Part of a small language model's weights: tied embeddings.
Each number is 128 + 32 x the weight over its row's rms, rounded and kept within 0 to 255. Layers, rows and columns count from 0. Numbers have three digits each. The size before them is the row's rms in percent of the matrix's.

# down: layer 8 MLP down (transposed), 1472x448, rms 0.113, rows 976-1050, columns 112-167
# gate: layer 8 MLP gate, 1472x448, rms 0.127, rows 977-1051, columns 112-167
# up: layer 8 MLP up, 1472x448, rms 0.132, rows 977-1051, columns 112-167
down976 098:195103075128074145128110116123134172154139180100097166064151132109141088121153121120131094187099161141197065158193141104157137103207162131111127121133139155137117087152
gate977 099:099073114077152111162098152108120177100137143160093095153084133154085109086102132171080120090113164104174090125108149117143209131102142157125174107117138154134095075136
up977 102:172135150135137154128102115102183137127124142097171185112171156176165132150116142105187094173122122106135163111108213140079057106120101140146091089113102111105113179126
down977 100:111182086131119132115115161105173150098097085134087185156156097185114091077164162166126189168107149111086174198127210148139142159117083207112106139167126164159153111167
gate978 099:180217141099097109122143108173100137125134139121117127172073090196147109127114133148128165129119144110106118156101177098104146101141098073102134182093143093100187094135
up978 100:106090154089090106149151153168191111099135097124136134111169130189179136101132144139116139151149147104139128043155145102134152138068135181150182120198151140069142130106
down978 103:171144097097120139058097118113142181093120078138152148136116089132146181147099136126158179143200082140130069147059100083096111101135132129112106162134108110153126208157
gate979 100:091153058140186083077119146100042117159129117126183102102117151180100074165157111136082145163148153104126106168126111153160158193151168195138135137181103063174149189087
up979 099:065122197139095151152104141166111134152112104108149101125170160139085168136107123088118114109170131130157169175143152115104127106130126137135121105121088154092086124096
down979 101:153137102048133089149059132185165182088156162093118150098187104191180108083147071118154173098101126147148128142165099116146132140183111123091113113095158138097127148105
gate980 098:189089061156126132154068099134088144198051178146144127095095083111118126146166144147149164139133124155123128127089067098107178124128134159205096133174152142096123149130
up980 095:143133121153106145170103146140133086101108057143075116140150195159095124116119106134139131144129069115138108125074119161077145154152131093172181160105109082132114144073
down980 099:191156126130162174118090066156094148077154120000120119097144146111134065160136142125113085162170099132134131141132148123127078136119141147183179132130166139127188166069
gate981 097:120102086134167173123137114108156091125139127091129140111089106099065154101171138154191152113181133150108101055152126133083106083192076170071097193126129184129092204110
up981 092:119134150107084153071125062147119143084064186144178157151137116158139167114119154157137091207111121152124120089132061056090146106153150139094167115167097185102144131138
down981 098:106101169132154128078104164218081211152196132148163081197127131175126172155151161118163171171133131124151121176139137102163136128153114126102091084123077167133137067120
gate982 099:096138111146185118127130057097147150116107126063112132165098118128147157185139155135116149119163135124122106106118115128095102141088173102074172107074125148160202119154
up982 097:091071194114144122109152106130085136094144143101114142101103123143150115069106148117168159104145129126093111133098152072094088152093107151115158203140121121076160102124
down982 099:128104119116105116122091199101114136127116139137184052166061122159121131131203146118135116067130148147090160117090149125139136098101124155161130117150164070107183122114
gate983 097:079139073134157151095118183100081114130126136054122108098108128168105126136107157152192211104133093123162141138156202098132140106148027110088111095147148145133081126164
up983 097:112162073129135168161195078199116131154091108154163109094156120122166132126158010122087066125197114125123155127101179127140102187109151200176117161121161146105130098119
down983 101:149128176062134083116139110155098165177077125120129130148109097155192100143097117127092142103113113115175130153082155142154121157123073147126112116122124047141165156159
gate984 104:124140070109111113074180122174074144211125167143150105146168161170174129088106169177132116119068110149119133151115143063129043098103101110131141110123154116134177187068
up984 106:149155155127086105153133180145104163096092159106163129176207120119118106171139097137092127090088169117089179134150122103178099120135063175094114151105129124141078169108
down984 105:110092099137159106091218110112138039170186118143159139146104130092158173134126123173113114095098124149105122086111148095154111089150132174178064132117085079140135088054
gate985 101:149121106120154153159154101147114144162168132154160103079151101062118093176105145181116133068151184142117115094084088097156098176120150142177080173139070113161132164131
up985 106:100096061110173153157140134080105128152115155146094100139124144167159083081116091082137216068093110143132081100121157153127172165129105126189160147135133127144083119124
down985 106:090150175053147060076123059104145148106162126076110092103128129145172128133098113162122151104156129119086118115118154118129117129103137112104151119166142181149097111061
gate986 099:124155097167106108131068117145150152098145073123125099127204063110143088165176205107098124108154151121138152175134147122112064082095092115165123114129156147144203160123
up986 100:098102110115089089122177157146145100106076129121189111117129129141110135064148136128148150111153143119182126120105124149083163133173112198113115117137066122135076104093
down986 095:171167100078163146126152116097102175114092159123109125137143154139132103146123139133177109108124113167123151139120139108135118133132127085173091127090170132206138135153
gate987 114:120132132139097193144096122168079115139088152163109129092148125105081141180150106126176080117090102136200148155158130151124082181158140145080113128068076058138153144108
up987 119:129113111152092194094116124139075127179120110142090152145127107115071164137169192168159089118113086157153170137151090151125093143099154169095086176133101070164169167090
down987 111:075114143120075139115084147156166225150124146083107054136118142159122148101104105117143160152081160065156158143144145156128098141075156105142124105107107155167154064127
gate988 105:135123102099132109095097119129140209123133111126056149127144169053112139114127104148162174125124085099147102084113136107159161150151125105109136117101161077085089081075
up988 106:119173117149184113067105110141126120121075142111067074181146201099128120127132115175094164098114114094160128120093124115183121109143135142140127090096185048137113101124
down988 105:142086117146126094137153140124131139099158129110136145141176194083127082075096153093143184102123102160114157137100123096146155147110143098143199124112159130154060066132
gate989 117:093193139101106157118081164101133169091120119120147085102178119114132147058162114158109112109146091195079084111109150174094116155154126104092092166119149156091140131169
up989 112:145183141115067162094170146147183110047170105120118159118131127114109136151131109126063106152104152102088078116172163132127064118140146124113146189149139102139127215138
down989 112:112123152114092108133117143096138109112141131149095153084154113115093111099098101113070113124125113148113159080070116172082123148114118169183098170079136140182110080114
gate990 102:173149085137117170130097118127133105082115148147113144130105158138109104131131143205107087135049128173100101129120147128120107139102088098157147144146140113112093201142
up990 098:136082115087120211180121090170077109167147211115097109158128177152133161133158153071148174112132174142116109131148131137136153121178179098127144142170162106164137147101
down990 104:117161035103131146151118089160166089148195113087062140130105157152107158095158149175158137099119168163128169109097149088120094167075123143117092167154093123136159147175
gate991 101:097081147126121153154151124168086144114162131128129097127118083084164144165106165130114161090140101120166132084083095165173081145109109140066129121196118114111142148154
up991 100:085122114110098100120140152131137051078112110131110175164122088067082146114086137157091163117138066142108148077101071106133165179120142112140111128150183111110126098170
down991 101:142133214183090107118084150152109104137157134134095089103081105155139118171167119099086105038110116152159105040090105151095090119111140122108110112123095122148113121121
gate992 097:157105108181123132195067161083066152106156090115143115136135107078107071150099132136150183151169129152099113179123136168113122146106139098140163171095084115124153180143
up992 104:057112123082148138083161160137100123122081090102079134159132143107064141106145187118168084065111154071109119171115110122072180112155137159170087113149154131150181101148
down992 105:176146087155158088118165137136149115203138089132155129205095130161168132164165097142138117083103110117104096091087138129134109128106105090177104054083116158132138089088
gate993 107:141137087088100098143135152176135111140146172113096128152108116171087098106074110119156151086175077113143099109068133121155116139103090115113113114094063133082203121150
up993 105:115098120116169182054072108149164108107124149193113182131161101193189155117078129160087146183148161124110115114136081144141120090099166171158117157121128122162146111167
down993 106:090124156111072077125126140075166050106113095175119129177139067120116097060135102095146133103117134079109115155102084144117117116075124105115183118093172143097165116105
gate994 115:073142065155106153139133120090149136155111136139117127145101158135085160136179113182148123106084136123199100191077081151087116111094079144019127170056165113158153131089
up994 117:142108111086125185131122112114113097140083169155042127102111185174128095126106106114149122128109142088096128150087131130135132141125139222094115204159126076174087114110
down994 109:043142169157165121183158085072138112119118114192118104109086090151185123127157201148141146111133135071122069158123124097096119165154158136180150108074124067135195146101
gate995 094:168119093191152123082111124198131057143177131131070117104111104129120066101141128142134122128123122164150113119150101170143143127125135157053165157138064054144130183103
up995 096:102111114164190134123160127084106141109086135156139097131131139124196117145114146157079109128046104085161132204155120090103147154119167122116153093100138171100107114113
down995 094:124104174154111132158153156138126133145114159083150177089097127184077111122139141137126135148113101093136147121056147165105080138155142101084125134061127121173176154158
gate996 098:124158109146057142140136052080127125098084085153145133087135099133174121128120142121073147132126150153116076148169095071160134147123138147190141136192101140153139113092
up996 096:147136144142142115139123125168140133145149107076125110090069142114146120099167184103163068137108164135151078130098197143072086099138055090096118119162151115146130131138
down996 097:167147088137127163122098148108147069089089106100074184056107146119148130145100087179163179092130153170085143090114054042120130155128102134167129078139134211114155074114
gate997 093:178075138173118106132079099183165182137134185174069108095133070177139161122123100091119150162199053167145119109115151148139067124127132099123123130168041139088137174125
up997 096:145133125108142143160132123084186150159116060177144172146177131099092144102170146159099129110127137184140142070151081148115179169088092140182176147097117130149140103126
down997 093:128102146108116134104137170178104093172129096095137117143119180104131131086076118172191121143146109146167134072112116109101102147183104197137088110165140117161103118079
gate998 099:094121112133127156149117143093135175142147163112131146116142099099095091157112117094133159113103148126162135192121096141186173108130186149092103185117121099171112117077
up998 099:111137175149143114124176165123109145057159122149107141123119189133091108056116102164102164127131099152115174119144150139145152114100060082140124165132067129169134063113
down998 101:193201137140114138149142102153122111136096135132117120130166111061091136078148086114107167070105145098144145120127120087110130091122136159116092175161083153114192090095
gate999 102:097083102105168105084106073126120116059155100198085142094123090100134152144098102127131114078129164108199090094164129118128194140151097110150116124099155170144096152133
up999 110:120123140112072117120160158104183158164132153045192119141182160168060102117094142071129092145129132186127150163136108161133063132093112133075095108166115104106148085103
down999 109:112136175057132159099159169125073163116057177157125125144098129151093155086174099078141158169105098123159082169119180155090092141141141151142108136153173153139124134063
gate1000 098:168115123071163189123099107127105093118125078164157096083138177081144157104133133105070139105173135123089088148121078143095122110103149104192134107132161121131127134115
up1000 099:129102137132126134168100055119158159109109136134149124113123169123147138145178120092143137109184135151148142120163120065102108160169158159102146109084151187176077108159
down1000 100:134077124040097164173076118146129106091160135104123126164130147114144066129137085104106121134106029079130205110177136177131103151131075103192113071109147122116098133183
gate1001 096:146142092110155102168155123180154151067131091085135104117093160122070100142133158130099151139157074158129136120105154110128195207173124091124127127141137127115114224114
up1001 102:113095115137119153157094112138137115129172156123106047130173159121141112143151096170125180138125142146053143133101114111093134181153079090083106161152148146160056072173
down1001 102:098107169146113121147157087181146114101053094088119161113179072130127152033115143103159164091180183133143104154130108133083068064123154120164137146156092135115151144110
gate1002 097:106149113135090056101104109151121122166107167106144135158112115132151090131150118117115147106120138142108068117115205171143190130172102110131118055160160066137110174111
up1002 096:170116097075147162157094090082175167100189109099106154157159108125123146166128172160127142100109111119105148170173131162096116146127054144137143134102140082133151127118
down1002 097:132128124161179145136130133188086178162140124106124110165104173177170095085141122071106145163137124171127013148104127113151179110144114077127122081124115134139144059090
gate1003 094:194133110154125177169159089124133091126115116163138107135129119194121148135096116064138140092150155118099146070168120116178119102183117137147068159110142054124168144135
up1003 096:070164129172129060121125178128212144159155140092150169155127121172106119089159112063082148117054107182179115120107145132135095146159133164117131117127134106114175122115
down1003 091:165050137119175116072155126128119145130142141122150138109098155105102071131068129134185100053095105126137153136144114102116125129095155138126135128090143089105110084119
gate1004 099:164044191111020119114183117186085139225144147136070181056146101147123124128081096217137119078178124151080119078080136120173131163195098131127138083120124127122130114169
up1004 097:125147126102124138214152162081135085131139131096142113117171113157161134106117132133097114151123100126105086122113108123131167145132129172080087141181094149137140111111
down1004 099:108112106132078128121109099080202164099093150162160157176096136183146122123100120158124146198177085084138161108200140089134135161118119129104116096120160155099157111165
gate1005 104:153088157102182100095068079085091109160097153153168149147104156164128156134079148128113101145109096088168121089156201131093104144179158165082101167149132129118120158111
up1005 103:156124122136089079102097079129076109171135076148162137114140091120093201133098136182146089171182064118153070136160145068163099141128124107124087131118093201132156130115
down1005 101:128119137132175167184131098094190126141138102119149165145078091185165135194108134130123094120104112080101200104085146102160095139122122111126150154152124172128151100136
gate1006 093:179139175082120081150198116115085204134139092190089083108082086104141151185122119106081120076190120142121135105106129071150119167150125095120179171129215092130174127173
up1006 092:082134084157108190157146149085076145168158084182095094098090167141128158098130163158180138091175116113142198181116136114126173132115135118105108055099174094178128122088
down1006 095:143154163115115111153152124156123173125080120032159125117115169132174146125148126110101128153096139170107069059132093081115088121120132139132128140178152146158100133131
gate1007 102:142093063137085136133101089095120067219094166163133099120104152084125142065087128132134130094149049162169082185083102120095132102156138186153159118066084190090102135131
up1007 100:142153109124095063100098149130149118154135098182118109039153148047182100147090113138195127159131111108123129170178181131123094085157178102128156085007138146128109116119
down1007 099:136108175180118143133184119161180078096116143127141144113164150124000105157114130127114119127131102175158105136086125121126095117101078098139180181100135150146153152124
gate1008 095:118119147155122151116143118127156145099144087141113103118159046119070164117093127134095141159069111077211086114155157185127132127103128115144097142164128129060199140126
up1008 099:198154155145122142089068072150171164078149159137137187111138053056147172115171149171161102088083078192200110119100146147184129113054127114167135189093109072147049167121
down1008 097:131111088102055115133122159192125126150126122114139161178191110173138095140157127152168076142150137081112133151161101139141103143159126135138149085134177093189107124167
gate1009 098:141083131194066135176149106138180135090113171090156101083117148092120052148135081123121144083124098143117137167146117098111134092119081147121149130075157182165133131127
up1009 095:136066128118149096136141139142120153156119125120098128119206148142113140113141184135078076107187114123087177144109147196109139165144190086122168121052150143089099123101
down1009 096:125117145160109024151114108187180138125139151093161109094115084101080118137149114153114132112122089105148177081103109093144194143123164196100121131143160141173191184106
gate1010 098:177133150131112141178124112122122110138140137095103170128177113148164139121079176197118146150113133138138103103121122138065132123110130228138090124078095142105156130115
up1010 104:140080110115135121102156153102169109117078171077126170119145136132131121136102105140110120080110090134127095128151102132098126105139150091104150079170127126140126134083
down1010 104:171062077160159173164151052163084096095135066131098126146085163156136124134126104131149111144100079083117107123142163110134138181120119142122162186074111129118117132128
gate1011 109:121151140155120150107110049137077178111141150120155132155115120158123117145138147138088107138158123118102150129185141170166121153165137097128116128150159098107130140104
up1011 115:154104126100101105063139089170162146177144141105144078123107132132132106158176077167122161113180151122121100126158146125160077139110135078102062150183113141149129186090
down1011 107:093119114067090194171100043068087159162172108167105108130180094115165144078172102129160079124141178079137125111168104127163140136134106062104109134133175180141113120120
gate1012 103:093131113169158134137113048054064228112053156100058177107097138171101084170092148155092142154112105108142149120122153158140166094101130169201113185150112128140093134178
up1012 102:157099166109070087075116117131151081185107153079163068133182123122115150170148084139130153099131108136151083106060151113142128138100070167074137132100111163101122111055
down1012 104:071112113180103087110196101124128123133138142117128134103091144155089145036121112080126052161198166112066132090121152169114100084121144159108176131135119111110107145054
gate1013 095:083138086078150148112069149089082164169164096112143136148152168104148135090079133108156180117188152171126154088128087134093164093147147083114091110147070085112105157168
up1013 097:153114085110158149083103139134109129143164159121124145156106114130100116112166189149139122198133132107087113111102115128116124154100178093112156120124156179140135133133
down1013 098:101160118120141115087146098075112128151098068194142055140130188114120152033140161102092100069086161181148128118152133148121118112148138155101119125106118163125129112096
gate1014 104:105122132185169152133137176096105123168115167135082158109110113113069075118131159136158104130121126083156162119170108121180194103129133152122159151129096142129137152171
up1014 107:110095144116144169121038092127096082187141144115129117144116125125088099148128170141124098135123113056134157148199106114077111119178154095147163107140108175114171201120
down1014 104:141145128109156139102184157128106077108160123117143141161131097156121131071123106148139116118103095091142088121103127121105097130090083126171148118142163120122155163084
gate1015 096:131167091118142154120205113146068100205102140141176176160128153139100170091156100108081115097139162064132122173115123081166142132145109112132136141058114147162090175149
up1015 095:159107134099125134174099082185118111121183121115093108112051126087142103107119083121108092153130117085071117119191158089131132139150114148127068046056098178133149119211
down1015 098:093132137107057155131076120132092161143135145112136157100132144099159091131143139131117110231132140162056148085115140014132174121130188132144140135084081080181176137112
gate1016 102:099133106159088078018136082139101122168094140104133192131092117087142171055122174119163115084132162096162103148135133102134175140178201177149124102118123126113119173159
up1016 100:127171149129099142092173126121158092184180180105177117148093157179134158089161121185117178126076125175130111140136086122115090043174152113091116107060114141136163109132
down1016 099:113147116127142133080075174084112130135145126118106097129161145161132146156214167120139128164124109130176135120139169076156102126161170135107145133148142144096160117119
gate1017 100:113123229145135150189095175120070131127133098109131156162136202104071117137136129163111156076074195117112115150151177102188146110165128111119144106147168142123120129154
up1017 101:161057135150163188129152114151143145067143148118098144111047142215152141134088106109076151133172143181157184126185160121108136134171117149174083196128123144125134125157
down1017 104:119145051107131145166069087145056110121105107158158164191176127148161079121133194152190121092194113104089103101121142162140174092067114074129148146140144110186100172078
gate1018 096:159091147137135143158142099145165109080157088125140103123162150123148108151148094099142139200174092100080104135144125114135102081110146124110131151104096149131148139153
up1018 090:117107099159141100118125156143129120153138139134146156099123157037158131152080205144128152143156066109131058125106129108158109080136147184125100111107159165123147122106
down1018 094:157133134111104149142107146117113159140095123172138145223180148200134109133134167162193085127170072077088147095148152138144129125108087083104154189161189139130053172095
gate1019 108:102148152106114176165118184227123142149093120131132154127078042119135107136087160115110158176130126147142142163106137144162140076117126130164073112159167140096142086087
up1019 105:185116123091087113167141130123125129157127167161133129099084209134121174168108139108097114119152133095180130176101158164084148130102126111076118133073117171127141182148
down1019 104:106123101123168190083174113165106097140095126135123128140187117179130192122102099134134209145140163165119174148131109127091091095168156037076078124105115153114102154122
gate1020 094:158107157136066117158120162119108169129152093145067185155193104108082073086164107143153123165146176070123138123108194148175137097053110153172138095131098086080087109124
up1020 093:157143152101138164099132153129126131136135121110095169056073134138114152154072181160164114194082185146157114057093149110144116088095115100121079134155139149160145164086
down1020 095:095116150142076056111070150124116165076122123124104092169097108112144096120112143195113109144122094102108143136133064031177118126184157125158123146044147157130079126095
gate1021 118:122101096100106139088157129119095179161080142106142148086159100136123132133119134118108122134194109126140151147126128144112087174134158129079092131055087124108118112140
up1021 122:170140110095096118129146099180099111066107094140159204150072074133146199154159080113127135159202095140098143170149138121081107132156170211117064122049192066096091110102
down1021 113:169122071119147143130100178106122092125129139099076151121178132100158187079152131174104153089097172116170136115179129091077119143139104124092126148146102124088123119148
gate1022 104:116122141108125121115153128181097168075114118178131076174119182145149141091133126096133123085118075117198073148153163131139171138123113122122119152089109115115104136121
up1022 104:147107084153148144137104132125089077187072126174079080201152097141119172125106080148126123108129068145182173105097122045153127142123123176122079135154121149139080140065
down1022 104:143150123083174094105116083187182130061104129102194135085138134155140116118162124122080095116145102075172112108103082127085140118208136135149172161125119131099132113109
gate1023 100:125128152091130104162152110199125158095154162195133068152129162092121124097123137088154136179131156113137081141157071127123175116168133107136153133109115131134081130145
up1023 098:170126110110206177092149166156159137091133126141090095103079149099085147096086144128088105156102033081173130125156072155123163130132139108129168080088085108128099086189
down1023 101:159119132136140119126130155138132123082130135153088116170091152129135156135093068078188157151112163160144119116144114096134152147124143126144091158141120186144071047106
gate1024 098:126110029125149132103142161167107073154139127102107104097109169116146147125102150116056105131090134100136085113122190092130075049129080129162143147108100146132195076132
up1024 096:120140095146188141076132144094093105116072149117175155134094144086122048110105107158125144142172064104123120132131115127174166142104164192144192131101100174153111105115
down1024 099:050136106156168135115058041122126131113112163101123138167202119117141142149096136145109098109111180148112120133170110088151079053159120043110133079161110143132139076158
gate1025 107:150170096071126125166145144148111172149061128174084165112170143156060114192121178142113134145185119100121177148107138119134172144147126083109116118156145126160110129171
up1025 108:081133146078080156155121146134106165104220153110131161103179146104065156160151143119128116141160155178107136076102151159096157108090174084147082165158113194114140204182
down1025 115:152097052128139139125139133089099154164067106130153120129163115166125100144090130140143116110136113098128188168114156109189128134186063144096114105147080132138077110104
gate1026 100:054105148108097181099090160165116132100121129182121089101104167224085101130112069118135101131173118130132121119166130112103130144094149070131079092138194163143164100156
up1026 099:163146093113115128110115147169164137017137112167161160130155149078151089188128121068141105089103097144098125134126059123136146130149157167131152111082104128095128148125
down1026 096:124128154126117138147118191100115173107113141126125125131136095167123145125160182123098092156136089115166129089098152096142099170116134124166126094179087082146169079031
gate1027 098:132105117143142158154125131124089149128131092117116098104087097141135115150158090132098144092110082103154081145088157112151107143159122149135033096196093092071126113154
up1027 095:148141166105106135126129027163119133013171089131117107166122121130095127177153156132095107140132101181126219133140120108104115132106128113137100129113133131156092129153
down1027 097:125095137144078162123129142133139138131242148081122187102142120154108177151120129084136113176111122143101076075098143133055110066100122102099114139081099108175103127116
gate1028 100:103119106206117077154146092099142167140118100120145128136092081151146222142135092116115147156106163118099115202148135110100091111134133117134121148123089202129134195153
up1028 095:155135138185165163126059105126153156065135116129148067115138109116127125109111152060125169141073123140173153060184078098084159117130138127153098080145157120113114070121
down1028 098:122096108210102120152189125119160138169192128131122098074159131179100161165123116124137088151107063228126108097157139083086157096110112124108085142082148156200070111175
gate1029 095:156179130152132125148169153106100138131109133117133116107188117161124120128110159114140152165163108152108131132120178082079152088173145147136141162128100143129143128194
up1029 102:109121075037127118198150123138127208129188147163140164125126135139073162157128133108127144088128122083076132116160129088091150123138067128122134086130127124148158127085
down1029 099:157118135120139135164102110084111165138147115125073056128131160148142078127130127148100189138120151147146126110134133133123169166133110112163133213148095108091109086121
gate1030 093:145101121246149077082102140166118203142107148208146140132149107163129179075085115150138156155090193077150083137105138129050153130113194141100163097125152192154158153091
up1030 095:098106081217156174129127146143098133083109213125102133108098149112174121147149142064146063105181098084112161225158142108169073154090134093120136141130179074113092157080
down1030 094:111113069119133180131113086152171118101164120146088102141132146147156159128139145074074141154103154088091099194131113146117199110144118144159135112078121114061131108088
gate1031 100:154124109086136083146083138163108145150065178120173139136150104160155162144136124091122132099091140100145159181138098127086136064153109128215094144151179072071067096119
up1031 096:037093168110090106161131082126114133113092119215153162097112096121108138109103101121086169131109180114104173134137123143149122145116169095142064098159117139105133122120
down1031 095:147141063046155166139138088083144126095060165168154100163086160107120090138121176144174131108101165102154155099114058083103164107216144101138147119162108112125097131156
gate1032 099:164157116129165081039096159103140129104122056159217143157148178118153200148111155136112162099086148117179041115095108077096100118136142127137142158122106081113084102152
up1032 101:135121086142126160161169181174122116132148084147114057166158145151150177169171168112151128096175122137103096126148000155146128138115102067163109159156157153189164155142
down1032 101:165122129151214201106197137158126085160110142104163118119160108100151065146153148104131127134169216113142128130161086116066131176161041138202146111121129125131130138118
gate1033 107:123158106147135071098147190169161157104119117134123135121202128133144118091070183116170101076103178102155119149129084157182121144145110128107174163116066159128116100133
up1033 096:147097149098103106110071077068108100184197166130143124102118126122097171104151039126135055075135183173105096099138134165109152088093143153193116089158140110119092127105
down1033 106:151157135162090103106099100140158161098144155086099125148059135068118137084150131127136147127161103141091109098093172052150108139120110105106119161131109117149169115149
gate1034 094:129159118128112160148161065140147135100163183106091122162100095138177133175122121155121128089132098183125127108179112195167103104122187133147142092109104133135162153104
up1034 088:061160060111148080091120158142140073143128130130131110118169128114163086083178146124153120179130061132104064167122078138057093127068165144161126109116075095172156109101
down1034 096:173173129139103146131145079162087082140116158124112099179066152092110154155093152114126120116092095133131124132095112140125119158111123144135194106103162143109141067124
gate1035 109:116105157148107187099168154079146159108098098132159177063178143166107167080153125110200139130086133104137151182131112123124150136136067145171135120134102172088109168110
up1035 107:102156200131119139164156159180079120066191092126128136163189187120134183096089151106144121128178113075075089098099148149093172087116123116144113140107149105122124180096
down1035 102:162111164111065147148153036163129072176156145120092092127146077130099117129120148122146116144137126150148086097150153134175132167145117091116160123114126191113086189150
gate1036 103:130122095103141144127142101101165140082142103186061122130160103139165132137112098143147105167139097085118113134144184114150156164153120110132134155125070157134146166082
up1036 100:098179150168080195096154141132079129117132146134152143124154160104167062166123105113115178121151122089152151106159144095105158078112081098112090153241155101096119135146
down1036 099:081126158143146093091070090127110087186147168132138129183074111124045106105089132120095149090149090135172112078168100130158162147147153140139115133147096021144106083191
gate1037 099:156080117117126094133113173170113157155130080082088171117120187127203143137150113122124122145110169141126077225116119085125116144154095119117122066092076081160141132112
up1037 101:098162091159112133093148168117101153115156124143122119166145113110134126135154099162128184122109119171085080126137104142113110166180148144152094118155139129083172145144
down1037 098:142054168169164140136070067166132161116110117126140110165126151119075099074115109115079118110071109125156121083113208091108122107126122174118111114156120178146079111105
gate1038 093:133098133087179119081163158183136153064161114125125156087164152100109099188120162125123075142133147122136105091174112104141175096146143195121136119050188165107115131121
up1038 095:094133110159173084174119126114190135124149126100164155099120120164165150173153154121111117226128127119173154058062129178085117167101126091092112123134098094157174126140
down1038 096:180149095122111147128131116131077107163149123171145141124135121170091099133107100126159107072121128164130131097199129142113133138079111163128161121138112182127103111149
gate1039 100:090110055051085120158106122153140140125120101202149078126129224144140137129157136103151124100115085134095145151125131137136178137135162149121106185072121155138106122172
up1039 104:090119110134115074104192119096173148141232143116083100174122151165126069158123094163112161122126080120103114115118133177116132059180146133156129102091098142125115163159
down1039 102:121115158138156104120138099073138156121132090184203166100146129145111091107137096153095148151161083103126139142131191151136159094126102111100105125138183158138159155118
gate1040 097:140190142131170169072106085125123120190074136129097155105158108158137144146126119157139111165110139149157104132177084107141205113166121161113080121107158128088082064186
up1040 094:087109132098108117100175126168115122103141111144148128145137073147106127076135144113150175106131148164166091151133044162128154134054143115190154078157156118091094122125
down1040 094:178159120071050127121138135153160124119105134120107110141162159120119173042114110132124120152128095139156107120169084162121120082117100131138129121095094138161073178085
gate1041 093:188125135140142098162134163131099126109150072148172167131132161080173120191104188161161166090168174109131110110130112160155108165103165143083136111114067099088147144118
up1041 095:157078116137093130105098129131096191134099156032123115157113163072153127153068106129158181129117131171149125168148131133150112126111125101110115091081132144132136145164
down1041 094:136097105125126169126178157142189120131125127141083095095181116146075129100107160075087107172109118080124143147160162125123094164123145163097142126125160138111122103102
gate1042 114:138133125116100175135146152142149164136152173184144185121129169129105169090115118092169077105090084134167133117112213149123173078121135124098125082146072111193160098048
up1042 116:153144051143083139055090132136117139140142157153142119108131101107099160104118122117168128112072095121137137139123176111099127167041169106156173108173145143121159064064
down1042 109:194038145132148115151150160218160077100134196183137153093131122181135158122076172125079142130119147184163063097146128110159174119170094090141161116140091114163162159090
gate1043 098:113164131150176111121141124137116135052185100107123102097158154115155149146098132114127140122115159122072120080139171087138137123173139173109134105148145111120172199161
up1043 095:174073177149130123100108182126124129084089105152142169150140155128101078107181160104159147079072100113100115112130131144131162184097093126152116132155112147127152082155
down1043 097:145122123066087109042107090096108101090190151136169139146095110096129152159165138172085117183072130161104121137149121127115189112126115134144094056112094107096125120143
gate1044 099:127159146145163086150134078152105179138170117098129115133125108165080168108120093172112137123171133199131137108098103158124103123139120145130188117129128147079115127109
up1044 092:094165095118147136134096141164152131056115064112099117135084123076092074161121119152114145128134164134147094190142191116088120154140127137122130195083154134142088110239
down1044 101:156117144116080179129142152083124103149123144110122103117128097120112116155131087132131093157133172134160142151144129109126154140126124170112154122152120156114167126147
gate1045 094:122144102154119075116115170200088138177159128156216132127125190072085127145156147152102128102168154144090127082104133122129160117099097192115162178119129121147152107154
up1045 090:163105157146092078150126139151183106091122126139149132151155189094090168135174194133162205124154142148159129128146145127100140118130044116113077149115142087167088097094
down1045 094:135127138107197157093138093100089138139137145112107112100179098100113136086133119149069083134144142109143127136124164069140106089114147145115111208138183115109096160113
gate1046 101:112110057150097175083170139089132194138086177131062128167165122140139149164200131074104158110122095153126088120115161117102134073137098125144161136121077090157102075079
up1046 100:113171177136153124135138174078138110134169144120075145095177114147116115147115186101108119151161166149100099186165139160142106114159157121160146124141179117112082153164
down1046 104:139061141114199157097167135123124150143114137103103101109155138129142207132157092142067164168195122149081147119152141130116126128127135121102170077118122143103171177086
gate1047 101:096093088130152140099184135142108134121050108130129118103148131192137147146179131156124141138135173112095057107164140100107187155117168130082158137111104132062079111170
up1047 101:141084111133154175118080110106131136117182034138152130118102040143087051087135133057177109130130162141045140074139205162144145071180117121156086111128206169135145148116
down1047 102:056126121156129143091163180110189129072149087110116117089136120114147117115139113131126134118098169148091151100111159131120118110137174174164149121106141121149137096127
gate1048 100:089073131114120104147121111172147187143105216089128183081170204158156156085118072170122185124076099167152129133056044169107161158118165162131064185082132149093108115069
up1048 098:075146142146147151164145062151147151187056163146188127132178073153146106114117145108133111109168111121144143142077100113107111152163190131126133167120126119059150151087
down1048 101:107180166067094150150174056139191201130128124099134172128127115106081142106127114087166152150094122154178109118058152140166115116112082101094054135182148127122140170118
gate1049 101:073135120086100086092132170116130136117162163058148111098150174068141113135080071154125111131127149150077122084137147175162119112076110191127178101130137123103099142129
up1049 095:150099073076136175146097089100131127135141109158117169167131191123087101097104121138139172098159104122116218139130085088104100088138147070186091135098143160158093151161
down1049 099:136158116121158062070103113172131106111130120118107128093078101138125150124082095155114101111181113109132084103145178161121114159165123109175170136127133129105103116151
gate1050 094:123167117114094164157110141103145168177122128090178190093141114119089124092071168097138109143105089130150138148158081176130121129052148120108114116170122190138111159159
up1050 090:171159159091144092124159125145169153098149174113136172117117144088112117146166166122147160147193101089154096079170099114162187192169157177101073072093126121070145100119
down1050 092:147181116082095129082121164112107073145119067112121122070134141207125100125150061082180101100098146113142118179152187158141128136072106198087106124167153158138164131117
gate1051 102:131149160144079092199174133137160124159118157111151167151131146153154114175170101047148135143116114116154169167144102122060109124134146127089140072090067118084121155145
up1051 096:155137113146195166135141118138127137161099172153107104141157113136177107122124104113153141147127135164125116098121122125163055134125108146076082118127084136144117072081